Each number is 128 + 24 x the weight over its row's rms, rounded and kept within 0 to 255. Layers, rows and columns count from 0. Numbers have three digits each. The size before them is the row's rms in percent of the matrix's.

# layer 3 attention value, 64x64, rms 0.269, rows 49-63, columns 0-63
087:122099131127152161119123182152148135132132156103161148090123145140157119122064156129133093140146151124095127099121105131146105147118136139100081127071081169096115144137123109130142133133157138
088:139137138162104157130168148116130138130118128119162076124136112127109112145099138107150092094123132138107117141142081138104107159102123104092085127134117141154079162138137063111165126161144111
104:121191117164120129119108150161140124136131110137141184122150153101182128089164125103158167171127133145097121143112143083118136097136121129123128139105152118144141081124150109140130098119123088
093:129152136162097136120167113121099101136099168118164065155124123128109118158153087142089077101099160096144149143139146147145148114163145146088124135109142130143120156134144108159121137131107141
102:128115124146101130119135137082150136131155123106130122121138143112105142138161140127144155104119086112142138095106163087129113165139125124169179155161184103173124113094136158108113138137144071
092:104148124150099156126162140151099134148075101105121139131107107126141154117125085117167111072142153131134077099123164106150126107145145141120100149105160114142127133158148110093086093133115105
097:113117145104117141096175115147164106128166102124154197120121108139173133088129118153163136114116101147099124087112123101167113096146130129170144146146153153164096132123150132129123148106132132
092:076145117130170166093165159082130113121126119134146114106107097098134096125124123102164118148160108142121109100144108103133159142156097162116113141110171112149142103145132162150140089121161147
103:075147138112152158125099129128088136087133161112116120132121134078134108144123177122128146167138162123102124132118163093103168106153137132124124170112125091112174145140108155140150099153096133
098:066150124112156112129161158132130131107115094121108090124072122133074159147131132068089105102155124110140136151145118101134128133138096154130130140127135163123158132153117109144148124083108149
101:141093112112130119136145102075139143126158141169150092132177122145138106152101135111104098130138093154090141138125064152106106166126097153102108131137162170141135088126140115127123116122147102
090:110136117116121112101142149115136171133103166123159141103155101085129132108117142139144093087142151114100073147120083129139141140146108153099112090114177140126109079117111126111137146114095170
101:162105134165148117101116162118135137131122185116169135144189144104177122076099132111109091135121132153102097091116135145111154114088136118134168132127111126107142126129119139137122156151166143
087:147143150122150085106094182127109151121070069120120108117146122111126135099140112155132099104105115166137108081147115139102103096137136154124133134146131130121109148144106088080145155123113103
101:150104116186109151124111087099138091130133142142090155123145134176142115142070140122100125150110114110113117137105165103113112100159146138108097107092098102101139130111142151112133081138143151